{"norm": "rmsnorm", "init": "orth", "init_std_qkv": 0.0161, "batch_tokens": 262144, "seq_len": 512}
Each number is 200 + 20 x the weight over the matrix's rms, rounded and kept within 0 to 999. Layers, rows and columns count from 0.

# q: layer 20 attention query, 448x448, rms 0.186, rows 37-44,101-108,165-172,229-236,293-300,357-364,421-427, columns 0-111
# k: layer 20 attention key, 64x448, rms 0.165, rows 37-43, columns 0-111
q37,213,168,191,203,218,191,191,205,211,194,186,224,210,212,195,189,177,215,201,231,202,198,165,225,196,230,211,183,215,209,198,207,219,177,229,214,172,222,235,204,196,212,191,185,216,172,200,167,179,214,177,215,217,225,225,230,205,217,216,180,208,225,211,166,206,232,186,203,202,225,196,210,185,198,199,210,233,198,202,217,182,166,200,202,210,207,212,191,190,192,212,198,186,200,194,204,212,208,185,197,176,196,209,196,190,220,219,184,201,174,195,173
q101,186,188,216,176,208,202,206,149,212,199,208,219,194,221,192,209,176,204,220,180,202,224,179,184,182,176,195,189,217,166,199,203,225,182,205,183,205,211,195,200,232,195,199,200,213,226,194,178,205,201,193,202,195,222,188,181,182,203,202,178,209,155,193,198,169,184,212,223,168,203,199,186,212,203,200,200,206,202,202,162,152,183,206,240,184,207,225,211,207,209,206,192,210,179,235,186,196,195,212,188,195,198,193,203,201,223,224,228,220,204,218,201
q165,186,226,217,216,207,215,191,175,219,204,206,200,209,216,211,198,189,211,188,198,197,205,205,192,207,200,200,201,203,224,186,206,214,222,215,141,198,181,217,204,182,164,197,195,221,219,200,192,185,227,181,195,213,223,191,226,208,217,187,179,185,165,216,205,166,159,199,201,208,211,209,204,194,162,227,229,209,240,203,201,192,173,168,212,191,195,171,207,216,181,232,217,210,192,215,192,209,196,213,212,197,222,185,215,202,210,249,225,208,192,203,186
q229,188,195,169,213,192,159,157,218,214,205,200,198,197,194,175,196,164,214,197,204,213,207,186,192,219,161,191,183,244,167,175,182,216,178,227,208,208,188,218,227,201,193,201,204,184,221,211,215,201,219,228,183,231,185,206,192,192,154,196,191,221,188,197,202,186,189,227,225,217,229,208,215,214,212,192,220,207,196,201,207,219,218,201,189,210,178,204,184,221,179,224,210,201,223,175,195,202,201,193,195,225,191,187,213,208,204,195,195,208,176,219,193
q293,200,201,213,194,190,214,177,204,209,200,208,233,201,213,201,197,187,216,216,225,185,222,213,182,181,212,178,183,217,201,194,187,206,186,216,195,181,213,215,194,176,200,205,206,218,220,169,183,180,174,221,198,204,225,189,239,173,196,210,214,225,196,216,186,200,209,167,212,194,208,242,168,187,233,217,210,207,207,199,175,194,207,187,223,190,213,221,162,202,194,200,183,235,177,176,173,191,185,196,212,190,177,200,199,210,212,196,223,201,168,190,182
q357,211,207,227,179,194,204,200,189,205,205,182,186,212,190,190,209,194,203,205,193,138,206,224,214,196,180,187,218,234,201,194,187,218,160,203,165,184,229,192,221,217,181,195,191,218,212,183,205,201,212,220,196,199,199,183,211,191,222,218,205,217,174,180,178,167,225,192,213,146,218,174,195,193,191,198,190,222,200,177,199,179,189,172,209,159,178,200,198,208,190,221,227,231,170,142,174,196,172,216,218,191,190,193,214,217,212,199,210,197,188,208,202
q421,208,222,215,182,230,196,211,162,223,213,219,213,218,169,216,204,204,185,204,212,195,197,181,193,162,214,161,195,197,182,172,184,200,204,182,164,195,227,171,179,214,187,179,211,191,213,175,261,220,205,190,190,223,213,181,205,229,192,194,187,197,189,199,202,237,228,183,237,165,199,204,164,206,175,198,221,186,191,202,179,183,224,212,191,196,227,199,193,208,183,210,211,217,214,191,213,192,184,186,217,161,189,199,212,217,191,231,234,206,168,173,175
k37,223,198,209,214,202,205,226,195,188,201,195,200,208,190,197,205,222,219,167,204,184,217,200,183,186,209,208,237,194,178,173,197,215,230,210,197,195,214,190,198,238,194,220,226,204,186,225,181,191,186,209,210,175,185,176,217,185,211,217,207,187,195,189,217,213,193,226,200,201,202,203,226,206,188,201,205,203,199,207,203,208,217,198,203,214,153,198,207,188,199,175,226,182,193,200,204,182,200,183,176,175,203,184,215,225,182,220,189,206,216,204,204
q38,228,190,197,207,177,181,212,209,161,189,202,195,206,164,176,208,206,201,207,208,191,191,201,219,224,198,174,242,190,221,151,189,201,217,182,154,239,201,187,194,226,165,212,230,210,213,199,204,204,203,219,169,169,217,186,219,195,189,192,204,195,178,165,204,195,185,208,206,201,202,199,205,179,234,224,188,194,189,201,203,200,199,198,179,183,204,180,210,220,194,220,211,199,188,196,194,209,167,196,212,182,188,190,193,189,206,196,171,194,226,186,208
q102,208,219,181,199,219,160,190,206,201,174,209,225,227,157,210,179,208,190,164,217,199,207,208,217,197,204,170,238,205,207,208,215,208,161,221,204,179,202,222,187,205,209,214,213,153,210,201,201,208,204,231,173,189,222,222,233,167,201,187,190,185,186,220,183,166,164,232,247,202,183,191,211,187,207,221,187,204,206,192,190,201,185,198,148,199,174,220,229,200,217,214,226,220,178,161,193,220,169,182,198,164,177,180,243,211,165,197,173,165,168,202,178
q166,209,194,227,239,193,178,216,198,173,189,186,210,198,216,213,231,191,278,196,231,199,218,216,166,176,196,187,226,243,170,190,228,197,148,224,215,173,224,177,212,247,187,205,215,182,220,170,219,179,216,192,208,168,236,177,163,197,221,199,213,219,187,186,188,173,239,253,219,169,198,181,238,179,196,218,181,227,162,216,213,158,210,245,199,201,185,195,203,207,237,205,220,219,168,159,213,160,170,160,224,200,188,170,219,226,177,181,190,180,204,234,180
q230,177,216,193,175,199,174,211,197,193,210,194,208,213,202,187,183,204,233,195,204,205,224,213,185,185,229,224,185,188,207,207,209,214,173,205,186,190,215,170,197,213,149,223,210,193,197,210,215,190,196,193,195,181,227,177,179,167,219,211,198,215,201,160,204,220,176,183,192,210,212,198,229,197,234,212,184,186,210,193,235,197,197,218,188,166,188,169,196,189,179,192,241,231,192,203,197,183,170,215,218,202,200,209,199,190,187,196,198,176,209,219,162
q294,215,189,210,178,206,180,213,192,190,192,224,194,223,181,233,200,216,191,174,205,227,190,219,214,195,199,198,219,219,203,200,210,185,197,186,201,204,187,221,181,178,178,186,220,182,191,213,207,203,210,196,176,152,194,211,218,170,193,197,187,186,158,187,191,210,199,206,204,216,200,184,222,203,210,249,197,184,188,215,194,191,208,256,197,180,192,180,254,212,212,208,221,210,202,193,184,184,175,202,201,176,194,212,238,214,178,210,217,185,200,188,195
q358,220,229,173,234,231,193,203,200,219,192,236,191,172,177,222,196,238,187,173,173,207,152,201,199,210,196,155,226,203,196,192,210,185,189,220,204,196,166,211,186,201,218,212,218,183,193,179,205,205,219,178,196,194,223,203,196,186,200,220,185,198,216,180,208,193,184,224,206,222,221,172,232,215,192,216,224,219,209,231,194,190,178,200,168,170,216,194,233,196,206,167,215,213,220,216,190,192,201,219,200,172,167,192,210,238,155,180,169,210,189,152,174
q422,222,225,213,139,189,171,182,203,229,163,168,220,172,184,195,205,177,208,187,207,169,226,249,221,200,181,191,214,182,213,186,227,254,200,239,200,237,189,199,195,199,226,237,201,196,181,207,216,212,184,172,196,248,231,196,212,201,195,196,216,203,229,178,185,151,200,195,198,195,240,248,214,160,191,179,211,212,209,184,220,195,228,207,178,180,171,168,192,221,217,170,188,176,224,179,194,159,201,188,192,201,222,201,159,213,214,203,204,193,221,214,226
k38,181,224,214,211,190,232,205,215,211,204,160,228,199,222,200,197,181,191,196,211,202,233,157,220,201,198,199,233,188,191,210,191,197,194,192,185,165,186,175,232,219,208,191,227,218,201,167,170,197,214,202,204,194,215,216,196,236,211,207,194,169,221,200,200,205,185,217,219,221,208,182,220,194,218,198,192,246,217,223,197,214,189,190,224,192,160,199,220,200,184,186,179,218,193,192,212,165,208,205,198,193,185,217,201,220,205,209,210,215,192,208,215
q39,216,178,216,198,225,199,189,183,215,196,201,182,219,220,214,169,194,208,180,181,210,194,205,219,204,191,212,162,185,193,234,166,216,191,190,206,160,212,196,224,211,197,196,206,221,178,222,206,233,217,197,205,191,212,158,202,228,181,210,192,174,267,209,199,175,211,168,200,196,225,248,186,237,218,228,223,210,212,190,232,188,202,174,198,214,191,208,183,190,195,181,212,158,200,211,191,191,211,227,215,213,158,181,195,213,184,207,203,192,194,161,220
q103,213,216,150,198,181,156,203,205,228,219,174,222,194,207,174,219,209,210,240,191,209,194,184,172,212,208,213,205,223,205,206,191,237,220,207,177,218,214,205,222,212,173,209,208,194,201,183,238,173,160,197,205,173,228,166,149,210,228,208,208,228,237,166,178,221,218,241,185,202,196,198,182,201,211,234,200,188,190,171,214,194,202,194,183,227,189,191,175,208,219,189,176,233,194,238,198,201,235,235,229,237,174,192,199,198,244,227,203,211,178,183,191
q167,197,206,201,212,197,203,212,181,228,232,198,203,218,205,204,196,198,199,225,231,193,211,185,186,196,178,202,169,161,202,190,178,177,185,186,215,211,206,214,169,209,190,229,238,212,177,170,176,185,201,202,231,168,233,203,213,209,190,212,177,200,208,179,157,196,216,198,212,181,167,202,214,216,188,221,233,230,222,200,199,215,238,185,210,174,223,170,198,215,198,216,208,173,196,223,214,182,202,175,224,212,203,217,207,184,203,192,208,228,164,186,203
q231,222,187,213,186,203,192,213,209,193,177,208,182,186,165,194,227,204,209,218,182,216,176,211,175,194,184,193,199,209,204,185,191,215,195,188,224,188,214,214,206,194,174,189,229,191,215,198,211,206,185,184,194,189,210,194,193,224,239,160,188,184,217,181,220,173,198,219,211,204,197,195,191,211,197,177,199,189,226,154,216,180,196,196,185,217,199,198,208,191,187,208,200,203,214,190,224,186,179,222,204,190,223,175,212,179,211,242,183,192,209,161,186
q295,173,179,220,196,227,201,187,193,234,225,199,202,216,200,186,210,216,198,216,207,177,178,165,183,206,227,202,172,180,198,188,180,198,187,185,218,220,216,213,224,195,198,222,198,165,178,206,210,206,173,211,228,195,186,188,175,215,200,204,180,223,226,199,201,214,241,200,172,189,213,213,207,204,208,226,193,198,202,170,191,195,195,208,173,202,228,196,190,201,178,166,173,192,198,181,188,175,197,208,207,217,203,184,198,175,177,185,171,204,158,177,212
q359,192,197,207,192,192,201,239,209,194,225,205,185,191,224,169,192,188,177,235,174,205,201,190,197,168,180,225,225,187,207,209,217,183,199,226,224,209,213,210,197,201,172,171,202,198,188,222,183,206,168,186,213,165,187,223,177,191,229,174,236,216,181,183,203,185,206,162,187,219,232,199,196,232,224,232,225,170,189,165,245,196,195,191,201,210,219,204,211,190,176,195,204,206,203,176,177,191,173,224,242,235,179,199,189,194,203,204,215,207,188,189,227
q423,195,165,202,195,197,175,167,178,250,193,178,204,189,197,192,209,197,226,206,167,179,182,199,241,184,162,205,201,219,167,165,193,218,230,193,186,187,214,217,209,215,235,219,171,216,191,195,246,207,194,201,172,239,244,206,198,192,225,196,232,209,136,212,240,188,152,191,186,188,207,207,202,194,223,209,193,215,207,202,221,181,218,213,189,174,195,183,174,220,203,197,196,197,212,200,192,203,241,177,209,199,200,221,223,186,197,188,182,185,193,185,203
k39,190,220,252,191,183,221,221,198,191,201,225,187,214,207,217,181,234,209,173,192,235,194,196,183,216,190,189,230,215,195,188,205,210,201,227,217,216,204,222,218,181,210,167,226,197,177,217,186,233,178,211,208,194,149,178,179,207,196,204,215,219,175,215,218,204,219,191,211,204,191,194,173,204,202,214,219,199,180,218,210,247,208,163,231,206,227,185,229,194,236,210,176,214,210,207,205,226,199,204,210,211,210,215,167,222,197,218,214,206,197,224,218
q40,205,210,192,211,166,198,214,205,206,191,216,189,245,211,210,177,188,207,196,169,213,229,196,191,210,194,185,180,209,214,194,189,202,205,199,213,208,199,242,233,240,198,195,204,230,213,200,203,181,216,177,221,194,233,191,199,183,196,204,159,180,232,225,230,174,199,217,203,170,222,219,199,160,231,205,177,190,223,185,211,201,221,176,200,238,178,186,210,203,187,196,232,183,204,240,233,209,201,204,188,195,166,221,188,196,198,199,209,216,183,169,195
q104,159,209,165,176,212,175,202,191,224,222,247,222,195,192,176,190,204,208,170,194,205,216,182,194,215,210,173,230,199,201,225,177,196,191,232,199,233,176,243,216,177,182,165,208,199,215,208,218,193,208,189,217,222,210,180,204,217,198,207,200,222,188,191,209,210,203,191,193,200,196,202,199,200,212,163,243,166,218,181,201,195,167,230,232,201,206,153,172,162,194,190,194,164,197,199,221,198,195,218,210,232,177,180,212,175,222,217,202,201,196,222,183
q168,212,216,222,157,212,198,193,177,222,200,216,192,216,234,157,167,211,185,198,198,192,187,203,169,208,206,198,202,217,145,220,213,133,154,224,175,186,238,207,249,186,195,220,161,207,212,202,179,207,202,210,212,194,200,246,215,231,202,225,233,208,187,210,227,189,214,218,206,208,210,198,207,186,230,192,234,227,203,231,212,202,190,192,236,217,217,208,225,188,216,175,190,155,227,211,192,180,198,184,207,202,209,205,213,210,199,181,235,207,182,240,196
q232,181,196,200,213,184,186,192,198,185,212,199,202,204,196,167,212,216,195,195,200,206,201,186,208,196,182,206,190,204,182,197,184,187,196,217,216,193,205,211,228,208,194,211,175,191,184,186,196,211,220,204,187,207,194,207,182,180,210,198,201,197,221,209,207,184,223,210,206,203,207,178,200,221,185,213,220,195,197,169,212,201,210,221,180,190,201,188,189,227,175,232,236,195,197,183,187,194,190,196,186,215,206,209,224,186,194,201,194,187,177,209,204
q296,202,201,194,222,192,200,169,193,228,227,214,222,209,161,213,180,230,216,184,206,221,205,199,161,241,200,161,216,182,174,180,185,205,207,233,212,207,226,223,211,178,174,201,193,194,184,199,183,191,220,214,224,209,210,199,180,203,209,190,195,206,185,208,187,177,222,203,185,176,231,219,220,233,187,212,232,204,209,229,181,185,200,241,226,239,211,195,163,207,204,162,206,212,227,187,219,190,196,215,192,188,197,203,206,185,219,196,207,234,159,176,195
q360,175,214,170,211,189,195,143,233,219,218,207,214,189,173,202,207,198,200,167,176,210,218,190,213,193,199,215,201,198,173,218,224,209,171,209,200,188,179,203,221,216,176,181,220,223,195,176,188,227,202,176,212,185,181,185,201,197,210,200,199,191,192,202,190,193,212,219,230,194,227,219,231,235,175,154,228,204,224,206,209,217,237,198,207,199,197,203,188,206,194,181,199,211,206,227,211,185,174,241,217,212,210,203,230,189,183,189,165,198,162,194,190
q424,175,206,228,188,182,177,225,219,187,197,162,199,235,226,218,222,205,219,182,189,198,203,211,201,166,225,186,231,212,186,161,229,202,193,200,196,224,177,185,193,235,184,231,185,213,179,217,153,229,174,200,233,220,198,208,208,209,191,209,249,190,176,228,206,213,194,203,207,221,174,230,207,180,190,196,192,200,194,221,185,200,239,205,200,216,188,200,193,195,188,185,207,201,187,216,207,213,198,166,209,166,187,199,186,201,174,195,199,190,180,214,223
k40,208,192,195,180,194,194,214,224,202,171,168,213,218,203,219,234,182,212,222,193,208,222,210,203,207,231,188,191,187,172,228,232,240,169,221,203,208,218,189,194,206,200,242,229,186,210,197,195,209,198,213,197,160,189,207,224,187,193,207,201,196,207,189,194,214,193,174,177,195,198,185,224,220,179,189,206,205,213,232,206,204,178,188,198,187,207,207,226,182,179,178,199,183,184,208,234,198,222,201,200,179,172,186,212,260,202,222,160,224,218,234,204
q41,213,207,185,217,194,203,186,187,199,200,194,185,198,196,189,185,223,208,188,182,205,190,206,188,197,204,204,199,192,197,205,214,189,192,208,172,199,198,196,195,177,188,215,182,192,180,184,206,216,198,208,197,230,214,191,176,204,194,177,217,208,196,206,190,199,217,202,215,201,206,179,204,216,185,200,237,176,223,202,197,224,188,210,193,196,199,197,172,199,188,221,213,207,196,182,202,209,203,211,196,208,203,188,202,198,219,165,179,183,204,205,179
q105,192,235,202,180,205,222,200,179,187,186,233,196,209,196,193,208,175,202,186,214,189,199,185,188,217,206,179,219,205,223,211,202,191,206,201,174,160,211,194,235,195,193,213,198,189,195,215,195,224,198,184,210,226,204,199,199,218,209,189,193,205,175,198,188,182,221,255,230,211,154,200,184,189,197,187,201,197,201,199,218,222,169,205,190,226,207,205,197,206,189,200,192,197,198,201,194,198,215,196,192,175,181,220,209,214,215,189,192,199,204,184,204
q169,171,207,190,175,188,228,202,177,198,185,194,232,219,205,182,184,195,220,216,199,169,215,165,206,218,195,205,195,233,207,211,206,190,196,196,181,189,211,206,190,184,194,199,202,206,201,174,187,214,200,168,217,222,186,186,203,194,192,190,218,225,204,214,212,203,226,209,218,191,184,207,185,197,197,192,197,219,193,205,217,217,172,208,195,210,201,178,194,179,201,209,187,219,210,202,165,218,184,197,165,158,199,196,171,240,211,214,242,168,223,212,193
q233,193,189,192,223,202,159,193,209,194,201,208,186,198,203,194,202,214,201,200,198,189,198,201,210,188,176,168,186,199,191,190,211,195,170,206,192,188,222,200,207,213,172,232,210,196,205,191,206,202,211,194,192,192,232,186,192,187,184,195,184,198,185,203,217,202,198,197,217,220,238,216,169,213,217,211,202,217,206,183,209,198,189,219,195,231,176,183,201,216,188,224,215,199,205,201,174,203,188,201,198,207,190,204,219,206,196,207,202,197,191,210,175
q297,192,201,186,205,196,201,206,194,184,174,220,191,228,204,180,225,188,217,200,176,190,201,194,203,229,187,206,219,246,199,214,218,195,194,174,182,175,205,189,224,202,189,186,199,189,208,201,191,209,185,195,198,202,187,217,213,193,161,175,213,201,179,205,213,201,188,211,229,200,182,187,175,190,178,173,171,192,209,187,230,221,200,197,187,178,200,211,197,199,198,200,200,175,200,181,192,180,186,209,198,213,196,191,193,217,185,206,212,202,171,198,191
q361,206,218,201,182,205,198,184,204,192,198,232,177,208,185,190,184,198,192,211,198,175,202,208,184,216,207,181,197,206,197,189,206,196,203,229,169,187,214,213,187,202,178,226,167,202,180,193,195,220,180,185,228,239,202,174,208,165,188,200,206,211,183,192,191,195,212,231,213,197,209,204,184,210,220,198,208,203,185,212,174,191,199,209,159,182,200,217,220,234,170,211,207,217,224,198,197,194,210,214,180,193,194,179,198,233,190,195,225,175,193,193,197
q425,183,235,188,217,183,199,192,179,191,187,224,217,200,202,191,207,203,196,179,207,215,205,192,192,192,191,201,192,210,220,201,220,217,179,205,193,226,206,203,208,198,158,199,200,208,186,205,210,190,167,182,201,228,173,208,177,190,199,175,219,211,177,195,186,209,215,205,212,223,188,208,187,226,178,194,203,187,194,191,182,246,208,176,218,208,196,227,191,205,201,198,183,184,196,186,210,183,204,189,224,198,205,197,187,205,197,214,210,190,188,198,170
k41,209,226,189,216,200,208,215,201,218,177,181,204,211,192,210,191,225,176,210,214,181,177,228,202,204,202,182,217,209,191,182,225,202,202,221,208,201,205,208,207,221,177,206,193,174,203,158,194,179,221,185,192,181,205,187,220,184,195,215,187,231,219,209,165,169,203,193,230,184,189,196,204,210,208,182,192,217,187,193,197,169,215,196,220,185,174,215,197,216,197,196,208,191,175,205,216,160,167,181,203,196,197,179,227,182,186,186,204,236,170,179,190
q42,235,184,184,213,197,220,202,206,183,197,214,237,185,233,207,245,201,177,215,218,230,192,253,215,219,238,218,189,191,210,198,193,200,208,206,205,211,241,207,205,238,211,194,214,221,209,217,177,196,184,242,208,194,231,224,213,189,194,215,186,194,220,220,214,223,192,197,179,186,233,183,196,207,186,194,188,184,185,220,178,207,224,200,194,240,189,191,196,169,217,188,227,150,177,213,203,199,207,194,241,186,221,197,200,175,220,226,185,215,181,171,203
q106,232,136,223,194,206,236,180,232,198,199,203,198,207,225,195,205,211,177,180,170,219,206,176,184,214,201,209,176,194,189,211,214,205,217,178,232,185,218,187,186,202,183,168,211,189,188,217,210,182,230,230,207,212,198,217,230,218,224,177,227,206,206,216,191,201,218,216,183,156,224,208,178,163,206,195,185,225,183,216,185,207,196,201,190,190,216,201,226,161,195,193,197,190,213,197,221,206,192,183,207,234,188,204,193,224,200,218,191,161,204,223,224
q170,201,157,177,195,197,207,201,190,204,201,200,199,195,193,167,191,192,185,225,223,233,234,191,221,184,186,215,203,216,187,217,211,197,190,191,215,197,173,178,194,188,198,185,196,184,223,195,218,226,225,161,195,206,231,206,199,234,215,189,219,181,189,213,222,205,194,193,173,229,203,230,194,189,220,212,187,205,189,193,197,207,182,194,188,225,198,186,218,200,188,192,201,218,202,228,212,210,192,239,209,166,214,195,209,235,207,171,216,184,198,193,205
q234,237,194,188,216,195,192,209,230,189,189,172,227,192,214,202,211,169,201,204,207,217,191,198,213,218,205,206,212,202,220,203,175,212,223,184,196,195,184,156,172,170,209,200,192,209,239,235,198,200,186,204,204,208,206,192,197,205,205,213,181,230,196,193,195,215,198,224,177,195,174,225,176,179,216,214,220,198,193,202,206,223,218,195,236,212,199,207,204,184,204,180,195,216,187,195,196,218,213,216,235,194,200,198,195,214,206,220,216,214,203,190,182
q298,205,187,201,205,222,190,224,237,206,202,180,212,203,166,172,224,176,186,199,207,208,203,186,195,213,196,202,198,214,230,232,196,218,211,160,192,204,232,189,209,235,183,174,194,191,245,211,175,194,205,213,230,202,208,227,218,194,209,230,216,192,194,231,215,227,197,186,234,193,220,185,190,185,203,207,213,166,186,208,221,203,175,188,148,217,214,199,198,168,217,214,182,176,194,192,210,207,204,203,218,234,195,209,185,241,205,185,197,206,178,202,165
q362,183,189,159,207,224,190,210,222,207,181,211,250,189,222,194,176,188,199,206,209,228,203,205,223,227,186,206,197,173,226,217,178,174,212,208,203,185,182,194,192,200,217,168,180,192,199,213,171,184,184,205,194,210,180,183,194,174,197,211,216,204,190,214,209,212,199,171,196,167,188,192,144,166,230,188,195,218,175,232,155,210,196,160,183,213,196,186,201,175,189,190,188,194,234,162,210,233,210,216,190,183,198,179,214,182,223,156,227,206,204,215,185
q426,176,164,204,203,169,256,205,214,155,211,233,194,194,182,198,226,158,188,207,195,169,185,244,197,196,195,219,227,179,197,261,216,203,226,190,196,225,208,165,202,216,209,187,205,193,200,204,200,172,231,226,199,218,186,221,143,191,215,203,209,211,202,202,205,235,184,196,195,198,213,193,205,167,182,223,252,192,173,193,181,231,210,170,194,175,217,186,230,197,153,211,179,184,216,186,245,225,202,208,192,192,203,193,208,192,173,227,175,204,229,186,233
k42,177,211,201,190,192,217,229,157,185,210,185,235,207,163,201,210,199,214,208,184,205,206,209,189,199,206,192,198,208,200,202,203,210,192,194,169,202,200,222,194,188,191,211,196,217,211,181,206,206,170,239,192,195,159,149,209,236,197,191,191,204,185,160,218,184,195,200,185,195,167,218,198,196,180,198,221,192,212,217,174,210,187,170,244,197,222,189,191,209,216,217,174,224,177,212,190,208,215,196,187,202,214,221,190,195,187,185,222,237,208,203,214
q43,198,166,198,195,217,161,213,226,190,198,215,219,219,175,200,215,194,194,189,198,204,190,247,215,203,189,246,199,227,203,196,183,181,201,222,231,248,214,199,175,226,213,189,205,200,206,212,185,174,179,198,187,191,209,196,217,203,182,201,190,201,199,217,177,221,187,222,201,190,178,191,189,190,248,202,196,189,198,205,190,229,200,177,198,194,197,214,218,173,198,193,191,225,212,193,246,186,176,183,196,193,201,192,178,197,206,194,192,178,184,182,173
q107,180,230,178,211,192,189,231,192,189,208,212,204,195,180,175,194,182,175,203,219,201,218,201,209,186,184,188,195,235,171,190,218,214,186,213,209,181,208,211,236,196,206,214,196,187,195,213,209,191,204,217,197,209,200,181,188,180,218,171,155,174,199,240,218,187,202,202,197,170,193,206,170,175,206,190,164,162,182,178,216,193,169,172,212,213,182,210,197,198,200,218,178,189,218,206,181,205,209,161,204,201,186,176,214,226,219,175,185,189,201,200,180
q171,227,211,184,222,202,194,177,204,230,209,196,218,214,189,215,216,207,185,181,185,229,177,216,192,191,180,160,188,184,170,224,208,183,160,205,192,151,226,195,204,196,181,217,184,198,211,205,192,197,180,206,232,233,187,225,198,194,166,167,200,213,197,243,206,176,220,230,211,188,196,212,218,219,199,203,219,202,226,196,219,216,240,202,225,167,196,234,213,201,207,211,207,194,202,211,217,224,227,162,209,163,210,219,207,190,184,194,189,199,166,217,173
q235,198,202,161,205,174,207,194,181,187,195,199,208,178,203,167,221,164,208,201,210,214,197,201,175,221,162,187,194,194,225,207,187,191,207,187,213,189,207,165,215,187,196,195,211,182,198,228,224,207,203,189,227,203,233,189,212,201,229,222,174,215,225,237,219,163,205,207,187,198,173,213,200,233,203,208,190,207,206,223,203,183,176,219,208,215,185,220,189,192,213,213,186,202,236,185,202,230,209,198,242,175,194,180,180,202,193,213,219,214,184,208,190
q299,187,198,190,208,206,189,215,232,194,205,181,207,187,200,192,216,177,186,199,186,202,233,212,190,191,194,177,200,213,198,198,162,194,181,184,198,218,241,197,194,205,157,212,190,183,186,221,214,222,169,208,219,190,239,182,216,156,162,178,206,216,195,190,201,174,182,211,175,202,204,208,187,169,180,223,171,205,204,182,241,203,202,166,202,241,189,252,202,182,196,230,186,198,225,219,193,192,207,164,206,216,197,217,218,186,202,202,195,184,195,181,168
q363,186,180,170,161,202,179,198,186,177,214,193,251,185,193,151,212,195,199,191,205,184,190,248,223,182,173,199,196,193,207,226,196,186,190,188,209,211,215,199,218,172,197,199,197,190,144,200,206,179,189,223,223,207,210,221,201,195,226,209,191,200,231,229,227,198,199,196,171,199,205,241,219,203,210,223,189,191,190,176,205,197,197,231,219,190,189,186,196,193,185,184,196,177,186,211,181,197,215,169,197,195,212,200,208,216,223,198,194,205,179,186,179
q427,202,213,233,194,172,220,193,187,214,236,192,246,187,231,191,197,202,175,163,216,202,231,192,218,181,201,166,207,221,193,182,192,173,193,211,208,218,238,178,237,191,175,223,200,192,235,169,190,199,225,191,194,188,204,194,186,176,199,185,196,225,201,227,228,202,251,199,177,161,209,186,187,135,185,214,184,198,182,216,221,200,218,203,198,188,208,188,188,153,215,197,175,223,173,213,175,219,176,179,177,213,171,205,190,209,179,195,194,163,193,238,200
k43,187,202,224,184,207,246,208,224,217,164,182,191,244,215,202,149,217,176,173,224,212,217,184,188,208,224,197,185,189,218,178,197,221,203,224,198,245,211,220,194,205,191,191,200,217,208,202,162,163,190,195,197,200,203,197,207,209,223,226,229,221,184,166,170,189,171,175,214,216,189,189,156,182,179,182,224,219,250,224,188,205,243,170,206,236,202,172,223,217,196,168,198,178,221,195,226,163,184,194,218,192,231,216,194,229,183,223,231,239,219,206,229
q44,181,136,215,201,210,246,187,224,201,256,154,223,178,195,204,212,201,223,187,183,176,185,169,206,205,223,215,189,224,186,176,208,226,205,158,213,188,208,211,202,188,205,184,222,208,187,228,177,217,189,168,209,186,198,175,223,205,225,227,183,210,213,163,180,208,186,198,175,182,195,189,183,196,212,186,208,178,222,163,219,205,193,196,183,178,210,193,221,214,192,204,194,208,207,210,188,190,222,217,230,191,208,181,204,218,216,233,195,211,212,189,221
q108,194,243,188,197,232,207,217,244,175,219,220,226,217,225,194,210,192,203,206,192,176,205,216,194,177,195,204,188,197,167,186,175,221,229,205,195,196,200,190,189,199,206,167,209,168,212,183,189,197,195,199,213,227,206,169,193,203,198,205,225,164,259,184,231,192,232,192,215,160,179,211,183,194,230,203,194,210,201,177,211,196,216,184,219,192,184,212,222,214,213,206,208,222,186,249,208,196,184,198,190,170,219,200,166,217,180,196,215,207,189,190,237
q172,188,203,192,219,180,169,229,196,189,205,176,195,177,200,205,221,205,206,223,190,203,216,223,224,175,222,216,190,185,192,192,198,190,198,220,207,221,190,216,190,207,225,186,185,178,204,220,206,218,216,206,180,162,182,192,179,187,190,151,201,202,232,211,203,203,205,191,200,200,217,190,173,213,217,222,172,220,179,183,211,193,197,210,179,204,205,184,196,191,195,196,183,213,193,213,208,198,211,207,221,180,192,195,192,186,207,185,252,202,196,196,240
q236,168,181,207,201,222,210,179,198,178,174,171,192,198,187,194,222,205,214,169,195,197,217,195,207,201,191,236,190,194,196,197,193,193,189,185,182,203,200,209,236,196,227,157,180,213,200,202,209,201,202,204,200,221,213,185,194,207,190,192,209,162,212,187,204,180,238,193,211,193,195,189,203,193,199,227,215,212,223,165,171,180,193,180,203,222,199,220,203,204,211,247,231,214,203,235,191,214,224,171,203,212,211,159,208,204,196,197,174,205,197,203,212
q300,197,214,198,179,217,228,225,216,198,232,188,199,193,255,206,208,218,200,177,209,178,208,221,224,211,203,195,173,233,187,171,202,189,198,220,196,187,223,202,170,220,166,171,181,214,183,202,193,232,206,229,217,174,197,208,162,201,226,178,202,154,241,170,186,196,180,196,215,206,189,233,231,199,225,207,241,162,205,176,213,195,203,183,221,229,184,225,228,231,199,229,222,201,211,227,224,187,206,173,225,214,206,200,209,202,190,207,182,210,175,183,216
q364,191,197,183,195,219,232,173,195,179,189,198,225,182,231,197,199,234,223,194,218,189,165,188,227,187,212,223,171,229,200,223,188,220,207,165,197,220,226,216,169,207,193,152,254,197,211,205,193,207,218,225,216,230,182,229,221,211,202,188,219,187,231,204,225,201,209,208,212,189,197,224,198,231,204,234,206,207,217,205,205,175,185,206,180,177,204,238,223,229,180,145,220,225,182,216,215,173,197,183,213,188,213,212,205,197,197,180,201,216,217,187,230